python train.py --norm_place="pre" --bias="none" --extras=["local attention windows", "shifted keys", "gated attention", "exclusive self-attention", "value embeddings", "value residuals", "hashed n-gram embeddings", "an embedding shortcut", "learned residual scales", "capped logits"] --init_std_qkv=0.0375 --lr_head=0.00582 --train_tokens=480500000 --max_steps=3666
Each number is 128 + 32 x the weight over the matrix's rms, rounded and kept within 0 to 255. Layers, rows and columns count from 0. Numbers have three digits each.

# layer 6 MLP down, 384x1920, rms 0.0871, rows 0-333, columns 1640-1679
178165090128123119116150134199087132137147130162132116157121126159175205121143146139185117151162123120135119145138095091
078132110101075104155054150105182069132116129093126074160122072079157149062144136133092090139122135161109102072175156150
031107075108107161133160101097092099160100193135073176054153150105120150083076162063184098147115099130093149137136112157
136119090116114112194140102128157162061143144170139144159113154169104153126146065153103143146085120143129131160083082183
138147162127125139120151201111134143134067133188142162090130159157122125097121120144137114139171137194165157142155073098
137044096151195108133091170120131162071113092131123079156090123100104084136179091151126134148059116139092070165131159124
112145180094161120174130123173205097130190105128218182163070102100152151153149122127157132133220130144145115119173115159
102116190188104163129162119111113192119105112130127132158146142125102098159122131135124127121094179107172138110117144081
147125124124166081165073147107097155101149125091150105214123120153171043126158084166111149168126149084122154135113159119
108129119125171151119107137107135087154138113062133112133107099151110148124096108072113105150048108123079191151116121125
159130136099054199164106081133111147139149171107141156120171127090129133142106108136101164150141107109132098157148150101
150128167136164115098122162104111198064102132179137114143119117151123128116103084103064154146048102168155161162193180147
150150115116138152093157104127140106103103104166079105158111112106128145103155171117142148081133129083136090059088130089
138152138063133150140115091132130138129107154141130095140148093136132135097217130119117137204150099103066117097165094171
116107171157151098139106142182130111167192108131155147188107093122152067167127174153121117115122123125170110129157156123
145122208101086110143093150114087157136121094093124127138117114090113133154131187111141146124127156088097071124117142080
154138063079144123183095140190165119145062134117148177143119086142174136141140137143139140141127159152089128107092131173
122113051095116145065146098125090109076112166104140055137012107099107151153194117161144127051071134147119112134091149115
130121137135123139184087160163104141147158128146101171170118107117163119170102159115130141196155132142159152112123070141
153116097156141105164100095085144114156129149139147063091149084182088122075108078096179118094132131162025103123130126128
148108126183100121167191154115140139114097140172108131118114113176160114117161162129149108164124167128180130173128093085
139088076146133101076134141111180147154115161163169145123107146153047142144119108148116135149043149095111155131163092073
119167101194117150090132107115116087135134157114152118167137155184111139178148086132153096093145120162159144130046130082
107135102144157112148150123128146073179094126116140108088177084178108101202125117143089092159118112139162135091115098104
208115088137156141173115095118156101140124197165208110090153136121133111070131238139156137155091118060145093133082122138
137080076116160122097099129082077092089115078106101101117119160134178075195068117110142175127141105161168104141156105122
082187106150133133148131197095149110126147090139105187114109143180129147082115129109120116098184158199158153125170163119
176126172134097096139077114159126109158160134136140144154115148140110081167167175129119103129153094104075118101132122135
154141108093164099113168144099124102066108118089159102066114098202170082174103135164124119076149146174116075086136116118
117055128104108143136088176116121149082158105148155120109142084197146077084130101130128146133166100144089079132206139127
143078114141121096119087117091125143117166128067140035095161135122159090096141199136170029109108135153097146153084124170
166167068113090095136144152165093199079143110139087126088120111133164097108182088087101091140145123117135165101150095152
174089132123192102147142104177144126153096115151150155082141124075108103071098158187120149141092171085152138108087144104
077094152152167070139088139166135110118158158110165067145095098113135098138109121172120165119181133150146112089165097100
132105175143077143178199092174112128075100068099166140174121087209137128078151112120069152171102119114078144120121108111
112133071205086098141093132109117149106156117114141075144126097122184068090160133148102123124109107150113115152169110170
067168152069113131149063113088099096139141167095147097126124157149076115146093137108108081164142162134160116110197176189
138053152164133162086106140135106135167168131054091092119085133053094127115114165144116065123133147139157149121107124112
100147155147151140133125130161163155098136115094168157119148095094133127137156130171162119054114154103168094059136184107
107154161132173140118106111122163102175170046136084053117170117088168108088174150079119067131129144123092143123157080118
156149124142079115092115184129169106097091165094123132082110005151082149038083107091097161099129185101134172128022155255
090119178125172171129131134190035129153145121148170143126095176121173145152127071118148133170157132163101120126099120129
151133087138105116120144145096134031082095161108111063080053137086113081143156109181101136234135117205109127110105100180
112120085137171080168108140133120181107186097073090164081112177113112114079164138172118125098102155098123075056072086102
046127150158151051185189101072093116065127149186135232181140124182000076102186161067020154101000064156210047200100194067
094111067190135111143163119114168102136089138128128137139070146125100122110083136100141137191134101090102123139153152126
172107073101111129124120119099141101150129174140093140173165131078129136177148112092146114117099119142222139138117147190
032138115111119097125068115172134155115144140090123181142132173139182110122154096179140135129196096127095135106104134151
155125115154169093176122113111070101112119068037160154132222114135120103124148101190134144159182162168121112148134111113
113102139126123094129169152136084115121183086096123145146129146145198086164088086139119151162133111132092127090134107165
138156169147139074141141166099096143118139163128156078091162145205138174132155107112108088148192148114132114147131136125
131183147116108111136086147115111150154176196219100190135128161087140092146079138129124205125165095138126125137187150116
136147134119102095126124148113137116138107131124110104142119102117107136095131119113132121127134137095172115120137097172
188145151112120133152147143147113061055144175146138137073185194134202104126149122093133145165124112107111152148147077091
118162068167137105137126138064187107088174096109112097104119075121109142109219068161076090107105181120062101123139133087
145140115116158171135114080184148118161120140204127153100103161129134199050117145146125119057080112135153137104137118173
167140145136092161182123124183152163137145114100091100116081108131171173176114107072107151104178121089155134091100126171
128125170146032097150076166145176123097147176182121138070065138142129071120135122147127116146138135125160147176156156143
095138134119121169136149084130099142112102176184148138174087115083120136133137174182142096115140125180096139131119158119
128143121141146106114130137132180078121154148093153104122126111092166154121135191129124131188108097121128112132099161124
172093130156160095101106103111177108136106142202098140136092205093143117081097129104086090150183095122163095096076067115
120138107169138201139141154144156078105122084200175140090157108137134149099120103117153139132131174121113125169147161133
108127198117128098118094121108101151114135146174100135116106061099094117105160102122145122096182105075151126138180153110
139075155157159166073159147158121080120151127174110146181167123115168115111125151095104189135099065106152146134150113172
108124071115094125116135152120073139089112088056099156115125117136171156110122137139152091187107139131145152192107167111
140099143081123120129100199147134088104143177086116131118068064141106114161178091095081120080171134124116105152154173160
127141050120107136091144171123132115148166069113104114081159180128137109074139124133137112155119091143148120147098114097
073142111166082099102100112161130071158124109135170124225215112162129137087134186127136129193125178153162124215156145142
095088084166168145078131147140101098141159111138086136139120160125131142155110160026091098138056133136143146122111123111
143129118167094151169142129131127073112133156049120179161171114166127122160129165172096137114091130121157114125146124145
060166141140120168146129150067125080111078183091157128122155118139115062141118129111110075129127168164071081143141138129
142111067140108141139117153173111167103136163106118139177164141132105134085135100174148182090116120127165115183101171149
110138122135092106154108152139115131091175150131108153154147107110134105094109141090157117116119093131164087103161129134
148134186150095115138086173088140162195101178122088137151102124074122184145129152154165164155076120137103148122089088117
129159106100099099125112101112122122122133065125086137172113165113117102136171166110136165153129084067087104138127140116
098170057163153144073150104129162117113207153133154096175076118094107135146127132121156199124125158096139134124106086159
103089117159135192067123106103099127144098141134099118082141088095086160104124106197093134114064109094101139156134133137
133163156154076135184100096117161128167118094175174132105079103084158075082185116041099130145182148137081195117140081148
140139132147160119158113107154115124092141177132059098165109153158087110145146116127106106151156158120163141099129087070
102121116139155106084164098122099197139169132140117105122138102152094162152127189128158169124077122177097142132145129068
112151076139087126109118102128166106191094096113102111146112104169121112121148173120121117148178176130164148148141166193
134148148160137119121131155141103129154158088098107101094139089134104113071111179070148095086119171083144143139113148135
141140133092156080052156115096095094147131127070114196124117092114202133072138157163073097157145100068158094094127158166
116129068162157046064109087096150163116089118110141124129066088107128141181128135121132121173153144101110079137179089146
135136112077105177076125143167118125138199127090103103116095069139180081127106156153137104106095157131126151087159149158
142131061188154129158109158133079072096099229136118106140112081105208134169162109133159201163135129121077129181137134083
155141140163119131125141134141146143136094145042112145044176132185125113144129146163069089125136117112137051197148086187
096119145148151159110147158087099049104132132123110170109062121083121141132107056075090062120118113081113151105147120184
158108086157124137169108110101113203106096170131129123123155111101132137091169146142181120105126146151149101086128151134
131164126116136148125055165116142185115097139113148122102128135199116131095174146094152145125092146141110134101098120089
085200107114083137071121152136125140156090147092153145149126104079128138045131099123127073160170189147212178108123202085
069150174107159064120112114128141132149158137117120048098169127130151104120133123120141113131105103085092158094041080170
096116150223150085096143141156128143119085112127121096076153174117134121107151191118100047131122149088106152105161086144
142175160058134101124090106151124144169107085071119116141123191115135166131119125096127114133158120111167171147132138195
140147138135099118068127181102126179150147219130162146126185159085138123081114130097125133121109138129129082103126072155
163116131078090104145112103124117096119172182176113155086099142103108098107104125160134101081138124092122160137110164114
123118110090126157163146097141158105171097145147109106136095060153152166135082126081120158071161104139156161035101123116
122095112151127156147123141172206104134123130141125161081099166115168101167118156090104097065098145128115159078124143102
085182108108093128144129128177086187135082111109137099070135137116136107136126165125096124151179130156170068157128155115
075182130090063110062112135127067136124162112117173107110111124150115125084135164112173153121193116106115153081141113083
090175112107142106162121070119168117138087165163097124107200091076157128141105119123135142131125105175116108132105107169
180177174171163202133125163126166133157089056140110155142159118111141076127143125163084127164151183141076128125131157135
130085144069166116141117154111141164108143105122106173161120180111152137131106100078147094122092132156133142158095119128
101063118126097095078120147132155146147154121070125104104154086112151132168118158103120152158065148123107141173126165148
106161112091123085182136129102107107215126089150081152120070137123129129125145064074122115103089172160130155184152111109
127163077127092144128101215151143145126156127150078143096100098134135110085136167078068111139068109081099109160135130156
165164158158153090138129114135114124157102158120119143111113116094139117128094198183164166186132161177096168140175116071
090097148165173143154092127132112081120067082139094135102092150136164125140113151074153142142163191103115127087141162148
104135154105093155151106146114135120125167143167113131176154109182146129087169079101169158133176115160098137117122082133
087171138172087124130144122163205141148122135140124148120101112173075190133154147192151178167201166112116089151111100067
087094151109181121087150156151135087128064091087082156132089137141091139065154151084083087110160128115115075109098102043
093204126121086174153084106149226138116143161075106136157153160151136142077126100099113128136147119151136175144120141165
120101078132108095109132100160112106155083110135177110126136157170104120104183148174119163139138126112162155117082130149
095090147091154106128106070152140099159142101185122115150179088111112127130055096147113132119151223158185153149106142126
075105122128132095121153133175147133118117132116155059103093169088102074125153121090155084125144109082146086135156160096
088141147084137147170102141097124129102111194179097178142155129128147140152091163099134075147132132125178104125104143101
079152092161103106158143142116168106109159144057142124112150075119113118122098116151148112103125128129182133086121168148
150127109081093161114131092100084134131105145162159124134111093100064102103161124142115132149184130129106123113164155184
111114117117129089135123065129135174160124140160098095222077083111159101110129137140143117202085093102142102117218160175
078152110172122175096152157113139145100120174121152115135150145168107085172123158077116123149117067120164137076115112131
155042080109093149094154116092109171150150131088226139102127177121136159091140121138225131107103117176100124153141106087
110157130064151121124164131129047109072118087163140124209145172095148141144114141117131113128135059133118142107095117090
128140177090128097056096136178183112107164130150094121179122117175110133093085143157128125141199131125158125144086192147
182136098120092114111152112096122106090122154130107190163186126115159149094145121111109100089071110131110122164159144122
137127091201120075128173103139091113061143142105133149082192146133143147093103164144150057149117183122132200154141084072
080106145146136137119099146152120127157163116128112125111098113178132141162178126158182128136127165136175182149144128134
152071101131113215194185154179105143151170112119139127088123139137151171061178104101120088140121126122171072150177160104
102116095138152143150036091147133124085135110164119174133159092148156096147144136118131121150123110173114047135111149063
097180109076139151096141125131187155187108142159081135118139145119146120134099193137167144106116089148096145085167129072
126139099106136157123110115092151151147160145156068128076073125138134134231130112096159100118135147052115099098142104138
117117139175102143134181143142091126152140150152095077111145096136176086111156089143147147091131124105142100110120133046
104144191161142197105110117145133143084095081078125175109133146066084053134102137074134198131110135124144067146133123092
173165131169153128084164138186121084092141151133098154095119130120157152143073079074115181153154134105104099106129079125
158126130159166131111146161146148125077156077136140176122109200118141170157144170151154132175090107124152167137123140133
109134142108119168127128124138127148159149072125177132170030106085127090141070081125114144108086149109097121136171139098
097075087137184201144037117162143181164093086151138183133151139110118147069138159158118149098143047168116132168113134146
148119157152172133145152157133119162099093140145116123181051140055061098119100142142107090144145146129102132113106113155
112140120227128148066131132087167090120116079119073161181127118148076159140102189111093112123142101180160155157075191211
120173082146162158151118147126090186096135096153066129077110104114086117146160090152161092174147131084130125134086119172
145155062101120105092096138166114118143086140126140076163126159063144087093139130166160178154126080087123165130117120043
188107124150168156078106034134166147143130093152143070089111101084144169121167105086104185140112100127153129121116070093
145170157176079137144187150105150116174056120074075126150116170145158145108182156153197157131147168159115067105094148126
162123150125125154166154118161090177134118112120144135090130142211157148118149169067067158139151148153087136092127122152
097119150104143056156122145143160126098173100175105191171072161168106127110116110108135139097116150131150120175136148109
137140103159157129148165141183122114096171120148125141087099112084136163102139179142160175112184089112132161075103136090
103075118196120097061109134123073203100177085142166106095175128107148182127169118052140186121125081060107160174097096123
110064147150129094094116090128191133125155134125130127080132135164145098128179131130091157116123118101128144065181076148
071148121161177161137099123079170144122109143155184092148143084170055144103111113075094146154134137082148154098197167152
150043094114186128139149125118105101062128120090093115187189168107088141083142150171127084069127069154103116183135084148
116138079122114139189089114148056180132168137105164135136168058162089145141119164115123136136098142098128089140129114138
122146139144107084121111118100105093123155161190110115125135152119131101147107091120142138099121086131072164178114122156
115068137078136161123071045130117094163132167116116092058158101145068196084149172159117105115122148149071134071226138151
141147131138160164141206108079136152122129160137156174141095131120134184119151129096147163107097097058164151124136148066
088125114159155157064089170121157180104113125119130139166134133107144146132122117178057094159161101147178072138063126094
169114136127131084137104139093058088146119148096149159124174100136140167132078152130115082137112119129123119117156138190
180126058115113157169111142186115110128108144192094137123176121110134097173127126086169120154139087127124112124146118147
080152063191098152078109147179126151131100152161149079114162101181145156137142118153077176155133124172164094188126126132
155136148109165148132175146132069166100108184110157117153084147151158101069125141142110145067154119101126097097095102191
157094155115118110128139110131127116161133104149108101093195146115146109111150198119107167091126195143134129099134105137
127082105105093140108178179125172111128080147152127069119120181129101172143157179144087108081092139132110145066100123116
158189115119074104136122166158140078142119096116127076093131093094180137073172125108143073160018148119149164212138106118
154144152127133108160143128154154123104151118116159119109163068188180132119073133131116055127114163106129106094108101156
127128102098095166149105157157096110097140068126157184076176111105124119160084093077116142151141121155047134138117134118
124153199152071116161146169123162159092110157135118199146133077128113128086124107111133193108107067113182083170118133121
152173080127160128101127118159143157141092127168127203162057191112118107077069146081137147082128080099077134113144064096
120136175184166112112210099116136150177138121117144102172157121105105193200162097137141132154214123156127083108164159211
130077108192125097100100133109128175124122081080138132107124091138117043076183078127125091085104134119200146159144102150
070121144126115138162071068076139165136149156142146184084129097109164132120151101179141130161114103120089133147089055136
101122140124110130142207125144170146120153127139078150105120163137180160152096122127096084059157152133036115071096176131
160086161169143137144181090070147107143139143125221131106122085120123123081121207188111072068100172111098083125128130149
089123114133129152093118122126092185109137135109105067113137155126184164135119114142156080130156188081120157136109096095
115138141152100092085165132137130107146098162130132143140142085057100143089138130090133107116100138162088045083206157147
140176120103128121104144080083128089127186124162110108162130093152108139170081099133149170122161117134092094148083091101
163152174161118162152098118087173110153200158112118158056176165092111167114137143104110157136128154112136083100126131079
167157059107123119159105032077094168137133142084148163153088112090146137200153121161099113168099182141086113140110116169
123172139157110119166150177162163095143135125128099133089103135067166117107175112195122114125140089148182104172101125151
150125139054173121089121126117092128128142108130143212118097125077142121204115145085160168150142131114103187117159127160
115129104110095136172172110159108109116195089129196170161079139134093129172161133161109151102130090112109131133116110117
076126060153144091144232140122127077109105096136099159193150120173133093212140079198105127099163199156166111133177155117
115071135110077151165073198124177089106125100114134134150164125165098126109081053096152194141156191143113155131119087152
073157120110091180111141161116108157164107125199142124107124159194156143186088116133188124160161099124114125170119110075
128151137150178165111123122068144093177173167105188140144094135092121054157102116110137165143089088087044163145185157126
184160145189107092154133179172150117131130152137089181110167143040179138073130164103090151098101170143075142128171091096
163169108149112087166210189152045090135092154149098140160104145181108147139139148124130120095139108105132194159143090172
153063111140159113133124125156169162106142103129140133159081100116145154199162107105068147083200158144106189165151091113
176100100202129168141102160079148146116150096128095189155140126115108130096146175088117093151131137170136049222118115162
192166129147121100167128155180131121115153126125106092070082130110140065099169116183108122128198164177162171103093111165
154190133103099085158141110105146149126144132115166080106160078161130105112105166103131132115147109136202163075148158116
193156153131089119079119169175080100054083102108149114126161173104160078142131140156189155195163152132157056083160134113
159161144166100134211111124128183102168221073109117176119101143173145154121149071162170130142146069173167145138183112070
122151167157136105153108187098098145102082099072232071102098166118109112123127115121148131108137123133124139097119121142
090131115081110117119151113142163166146123101086173158128144089137109141162114110140125186131148085171074098113080159113
082107102092084143180116121124150149169169179154131203100139138139106140158095111081115107154110130146135103110138084146
124113140141160124124175091107118077101113105123132169180165074165106129151111057141102105137175112057114087123138074061
146160081090146101112140115076141157076101121157141118130105105176149131206161115136112120150118110173160122117172131097
148164167155107136184081094130106141143147108094117132158134085150119144168153154103133126147132149149120156128193163072
127120136170154131050170175125135080111080187141132168152175139043099135135160110093133098185150092192066163154139141158
141122099115086121162140080152139097141067112186046094028114140159108105169118134100124150113076155079126126151087139152
127092163138118198122090175142067115194205095141140085140167139121136168111125108210208134163090181130149162190119158175
120125157130168131092129079122097124180178137122129137117164118148064150154106117084111058148125107129067115105138121114
135162118073122153138145091090108074126113130112081154127139136120124106126133176195104111143174139138159087108084155170
082063165155167094103132107141116113125142146085154087161149129102087126078151030114078131140138151165157086106132209126
129117091156125128165150172107195085141092108164146100080140111143145173094089091101150154143179113105166105161144115158
130122150145128176106182154157098131125128077168149150118150087186092130119125073160058113093074181154175141102073092088
053070128175121158130170110084108093131137118117197130137154104135074154144134115116100076093102135131162098079147116145
147094101107134093104122132125136169101113136111131124185101160084069099109178153180114124128159181125136152159183202123
073145174118189093084142126151208151102129141148129070175111066101184142113142105149137196169163090099117114091168090086
126090045125098129128092154163161107141097153072081096086097077139180107144141129123114147107053150139143141080112084149
126111087161133163177196120081180140133105110195098178084134140121122159145123147094107087116130110087158147114158063153
136155122150161123087119176107138105108062111164104179105099149132122179095149112114182132094093147153128135142132132147
146118116154099091169096095091046078130130077165120143166136110094147114105108112152122180130143104143151111160136117082
121167156151111164092085142066136229138115115168146117112173190088143146104105201128134047161113128068130072145092116133
124127121150088057132165141154116072126094117204088081121126087056102091090149145127147104091089139111137118157089129122
153143095162090176081100106138076135141123108144168148112115154137125133179175140113111106147133131180134135099138144114
154126088131114095155124073105158092136061087107141159080098038144128112136154132101127068185164091091179125114120137144
158141097136107142129096124175101175117167103135109127106149185094114136140073180139185116147173171139127081053163071104
117120152132152104170089095128180115177102162133129123157126178145115118082146117130137105109142135212142148170099125088
147153183139127127122132128101116119137119157229101152189164104122091085099154147132061144170070142147113109100190088139
133160099124084147121159148114138124116163098078088067137164081098124099175157144216147112156158159122141116074178145072
112150099117132104167101138105137102141131086134179149117159061136149150106166114133139103102138108144139126158129131120
097108137094158110059129142150070100111118165138184122112130111195183099109120149180103085119141158122163099141155177142
130165178121192075111106137070076098150107116135152108127109084077076149138096130127140171109123164122104152161096071097
155072109176078144155135135096156167154180126207142101184151097139121139114125157179096105118126097087091119127157142113
180164167180130135107154172165097191068159123148142123137106155143072136128179113143143091112098107065146178105210111110
096122114106118112183086162112131180134150206094173126164094158147096170117148136084140078130181167132164096115106163128
101164080141147168174092187119124171137187075141187152161103108120085099160178110135111146172102093177140138117152134124
142107102159126125125099148100101126096190098105128122082149081109153191140179100109094174135183126148170142090136107121
110122126077148067101122177154129138151121102180083107166094158154174135028051081131159193137169153092171118123157094151
108160112133097141088152101124188128144109099111187141136095075102148073105160146099154127120160170164099128140082103111
092099123117090179123121185115139153128105124129126128161129102102074096074129108110122169114111126144079108127167085106
123138106125119116108136117085133144135122168176083128121080146120093108126122078159054131121133143054169127154141128164
116125134144108149110128172096123229122128114148132146105148110101138091189172157128120111199080133092108171140138179124
140145102084120089092103060144098140092102067127117151164127143167103108153149174153095120088220103125101105097137149138
123171126129165168101093128124154142157132106142139136131106117087175100140132156135150155136146132102191142080094193164
131125160147077116095059076149149148138169068105106165166098179151185099067155150131150138101105094144166153093155189157
067221100172131106127131159095205151138110149170116139167124142158158148112106155148138088102136088165122091066100118118
167126086108148135173149134142109163181131118155054118120127126098117137163138135114161143080176134101135093196130105106
181086112091093067112096086172063147146088152147089184126077146129110114136159161123099180139074108103149112143174110141
123077109097123168177085186149146129123123135070155138145111114164195135148175137127143135138122095080081111122132224122
059121126158117088120078134154140151144104142115128142146109175125115153135092157137143172116162123142140144114126138138
127159133113071124140114113086118093151092119167126111088165140143121130158166102101134160107152155122152190117191123118
028150142099106107138127160090144136105129075108134105091130047096078058148107106079067188089141130131105127146129175115
144179091105130104100128183100136172093132079111112111158097182116128132094103143158103116192140089144156140074148134147
117120131113138181166081119169127089160126100189122135103083169148120112166132186156132096146117152097083128094140135173
119120097038113117165132099165110084148108170186054118195143118153131140090127208132157140116067141089104143153168129119
075091074121086112111170122132094076171150144104162162133093080067181096081132105134099120101081127124107146182108127129
145141092112161162109178125151097103124197139105107070202145155195110147092133193101091157128102164110209129111115135174
087114116162152140099149097163075089124065101091103074079140125132176131086108127149121141129164113131154069150126128192
119107107130127128115203115117153148184099161145092115139103165117150189164167169125166177125134141186062168160164163069
119139156149104119161133181128143169100178196156099140119127110073175141117133142143160142118114131061135117098139134167
109126155145169075156076130133114079155068135117112137142105139107104122158099152141125091118122086144197089111116131094
088149089159105170124129093081032087086177114178177107111150152151098185115113130096087160113096105121129151102107074190
171135134147114125125071129144173175120100118134133144207200120085120104124214100112109133104091138093140137097156083124
199163144095084168087147116145093156144129099139121127200188133152115125125107122093149139136142177149128173126141097062
096118133129143112122107104132077193109082096122108102172065156138122117152142080104151125094151153156155181104134129095
114185070190174166166109210104104116126089163149139156171146123185106133091140127151124171127181169088154145112162113131
147153106183154184165087112143134126146070115167142085097078146138156082133123177130157140172116056136129127076087141155
136104091153105159138083128125116152136142083107090056100090125147151088046116117074071132156088165112118086096141104194
144146181188159138060160158082137094162098082093152132106149157166203121141090089142171097110157106161137115081123169143
161110114121143135106158115071084150073150024119123188146229125141141124130106119179126097072093153108180107151179161117
188084132158124083133117133140098122101183106161087085130168122090079153115115162090059175102140167199120120107083126144
124155162151114120135120109125104168112144127121118095158144144130140123153109166116100078141142184149140132176120120169
090161121090178151127134157116162170162181068156067152147124083185096143145110112107135063170139089124161085133174144122
106144112187157118113134140130134197123149104206115138148079134140173134187106111136080102088059106099137091087145089124
125171158132085072130157107133156110188187118168146150163160113105100154114136164137107104118156099097116158100110181189
151121128101120129152081065121073112119071163115109152072173027133086112141143140134123126136144139100092129199117104108
112119105195143154115126120144128112101157110112087114075163136119148090152101086135110132125091099072194149123108153039
140149124131105144092042105058123196099138123123204089066096173161135160114188172163104171073099119118090111124173168160
118157151105178096231092117145160116157165158136106167157073093136116189086127072145149115097122096139168122081120079103
137128141226121120169167152142134183116150107171102134107153103124110121107180103143117114120105145096168126140144202119
154145070118156149139111215113124119135082090166151063105089116077129139131099150096149112109080202118084141154149072179
144165147189216167133164145117108154166086082157101084115086153164099089155130142114119163095077146116133076175156152150
140172092190155178109179199131068118164149106183158120152107092164144142139139154149171107134065175171113118118099145141
134152147130089147091157164124092195155125143180225125114098164113113143164178188149132130171112112158109120164133176159
112117126132115181162123099133148154084037083120149101184201207140148155123102163175140141128145153096158130150103104127
113101156199086089119139111119113125134175192060157176133116119099135105164072131115128150106158120108146122119082120133
106164126169161123116091172184145108152155102144190120131150105158109102148186095156113144179141107108116057072140159064
152109139093142169107127112101129119112107148056139145115132170038120149098130076111142184121111096138100199141154127110
178129159104104141096104125121164121103231121156212159115162112118110108066136120173097070096130067156093139114143096100
151108156084121153122158082106122135093118133147104093176061134136103146063067104069077177111152125136039120118175054162
117109123108111130193101137150160098128140082120107109104131107139125152098119138076108155076065092146126193114174121155
078115099056140144153127099103091126166184142053133089172110112108124120139142127121165134121146128145132204138126114091
078032132105174123097115103156139098139084186143128155073138130101122125135133135092168095127153097114144161150065137173
112110124139168048121142150196118158125111185093099132155102073172140134155111153121128114096153097159154144124197154069
105154075199127112129141135112124138122081093200108151168081076137142152084117147178135158150119103120107153098056070096
103072176117146116132149103141084147187137092134113148079137156107121148134176122104081102112132130118083093096090117101
119067083112095143134122111168151090121131116144098130102200132199173128109170173127159122137109186133074129144150110141
171147134153138145171050130184102107124124138160152107149114045147117127201137148152123117129072108131133125108098122175
126119137145102126121121133156112103137124108173139137137137147105148105123080103135116112168098127048088121124171182114
098137082108130126126117160122132033151118143111102164133130157119127158140117140105158088161134098177118154116166134152
164145175092171145085067091141158113080122062140157177169137168208099189133123098101045154128117114189144143183145105192
105164144167131120157111122092184154125098043125075112117095182106119082113158140050118123088075133101155137120111136090
158146114123055143172184103102101113189143148112177177139137114111145137132151116129143110173146110133104129217174159183
110134096150177186109137121170096121079171132160140089105057151113113134121125142160135119179120099116126152133196192177
128128119150175177084180090128119123156141116131120101115085083121137130126148101175130090083148115091086170113105125101
174104063140129110191109136134126129206121114141095151184168160129154118122093158101124134136144162117133133113116167125
185118170158185122113124106161202088159141047176150167155155125154112087138097138121095166086106190058122087155158126113
094156135132143154143109137111162103133165146166167094147159115098132084127117117141118127166132135107151151133176123179
129127161160154102120128083097133161159087125146132117167176122124105129162154145110123129111080160096172155163113156162
089135141108147121176111146146165192116059071114098083143080211109164135145159097166141140113090130126166138131087045108
153075117110100187090171137108133107098094149132154128169146129095118144163120088152112095138146126174088119109075118063
144128158060094135181108110137076179099152098113161088125177173103128171171193149187074117131152120189138147125146173111
128169151171180157118103117123126110089150126129119160092158123190088113137166157106153158112132145090142111138119146143
141083045094136137082151136104181095133190151121082071137156139147095174127140143127108117158130173145106119112145149119
147150149142077162175156105137143165173089196157137088136111090174061135103116133088111174068121155142156120135144139118
105103119172177177125170121082103128134137126113137128147113138160162125068140198096170154084128085097105134184132105160
124175102124185113184132084101127165146126127105134194159103110104093122128085147128124048081133145106154111106140155133
136168085070119125133138128131144141117113074144190136136145121149149147150089167149139168136091102147150176126206125148
074125087142140111178092089147167112133075109175154102103165118111162107141150151045142075105155148187123175110140168144
143142103098112199150186137112135116124141155114088168101154178088118139109188084136125181122166135084156123116116146169
124101176095135085093073113144160092104123131149109080151126123149138133090127095095160125130172149152126079108130117129
096111079150118115126210145155117169069109134113119088165137140171117077134114121132103130136172163094104153124104143111
124137173133149123186123163163137112059159140120102084144142139124154102118138151158163144191119135106153132138115198134
153145146112172114122163144159101102114171064122114076134116155239123147110128134150108178133179166079136112141152078153
185091101109143169077132124153184075153097231155141130209135107143085172113130120159098168074183146109058156152125132059
104106152142115086190111073099146106138142174186135093166090136111126129109160161124140107110114088111091130149139092140
144139220104127131197189091073115119121177137117107134136106159129112122130127170133107226164180106097167074154097135133
104168164096111127084186169178109168084155128144127101174107117111180086117116129088112155152097126105120149165164187120
094137083109160126111123128129150182126073137135184118194126111159100106118103116152119110147144103120098098116172138136
104148102111081178152111187154190109164171092153108078150139119141135072121148129181122125070144116129126105121056158109
125045150104180114134123122151119155114145117156107086112125171144101129154154084132124073188162110111209177153122072177
139186145155171140089159087116159132154109107049046112136118101133124146139137144170111108208123042184151164069154101117
160123127182130065109112109207178107179112095115120109153109094144188094039135111134146216137116103124138138139203175100
133153095119100143085144183113075123073107166145062153137097175094102124141210126193123109159130117065093144172071173109
089131132129161108160090180094132131116144120140118122133102115112087103100109144147122127141141120072130118127117124131
125080141179129146128124127153100071120107137129141134096086102136096151135131204243121127157136122119168188158116172088
132192085091069119119195146107133090116141092171136075099159136122158138114091154090117170164166115117099102115126091116
120084115094172142120112106140114137157119105114167141171171123113138075105096108155132054159143079110092149203132057168
099212151119131050110122140173174174156093140126078140145181112105093117114134121150096171147151138111157124178110164052
143125155132095187185063189137163119154129072144148129115132116095124127085131098142120136135134094127123126084120111140
097148094063128136075138137133163141112080124135086116133110123123167174137216110073137145146094154152174102143068065174
109130149142110124172072140138102098099103163193096095094105124104142149154170109105170134094115105118111090143092122128
078210000112098111159128125149149122074130124161163110100117140117118146114146130161094134120185128105152123086187106111
128123135156107128150155090118088182105201114142112131124054092127107086199112123099121136134120154082170183099118144129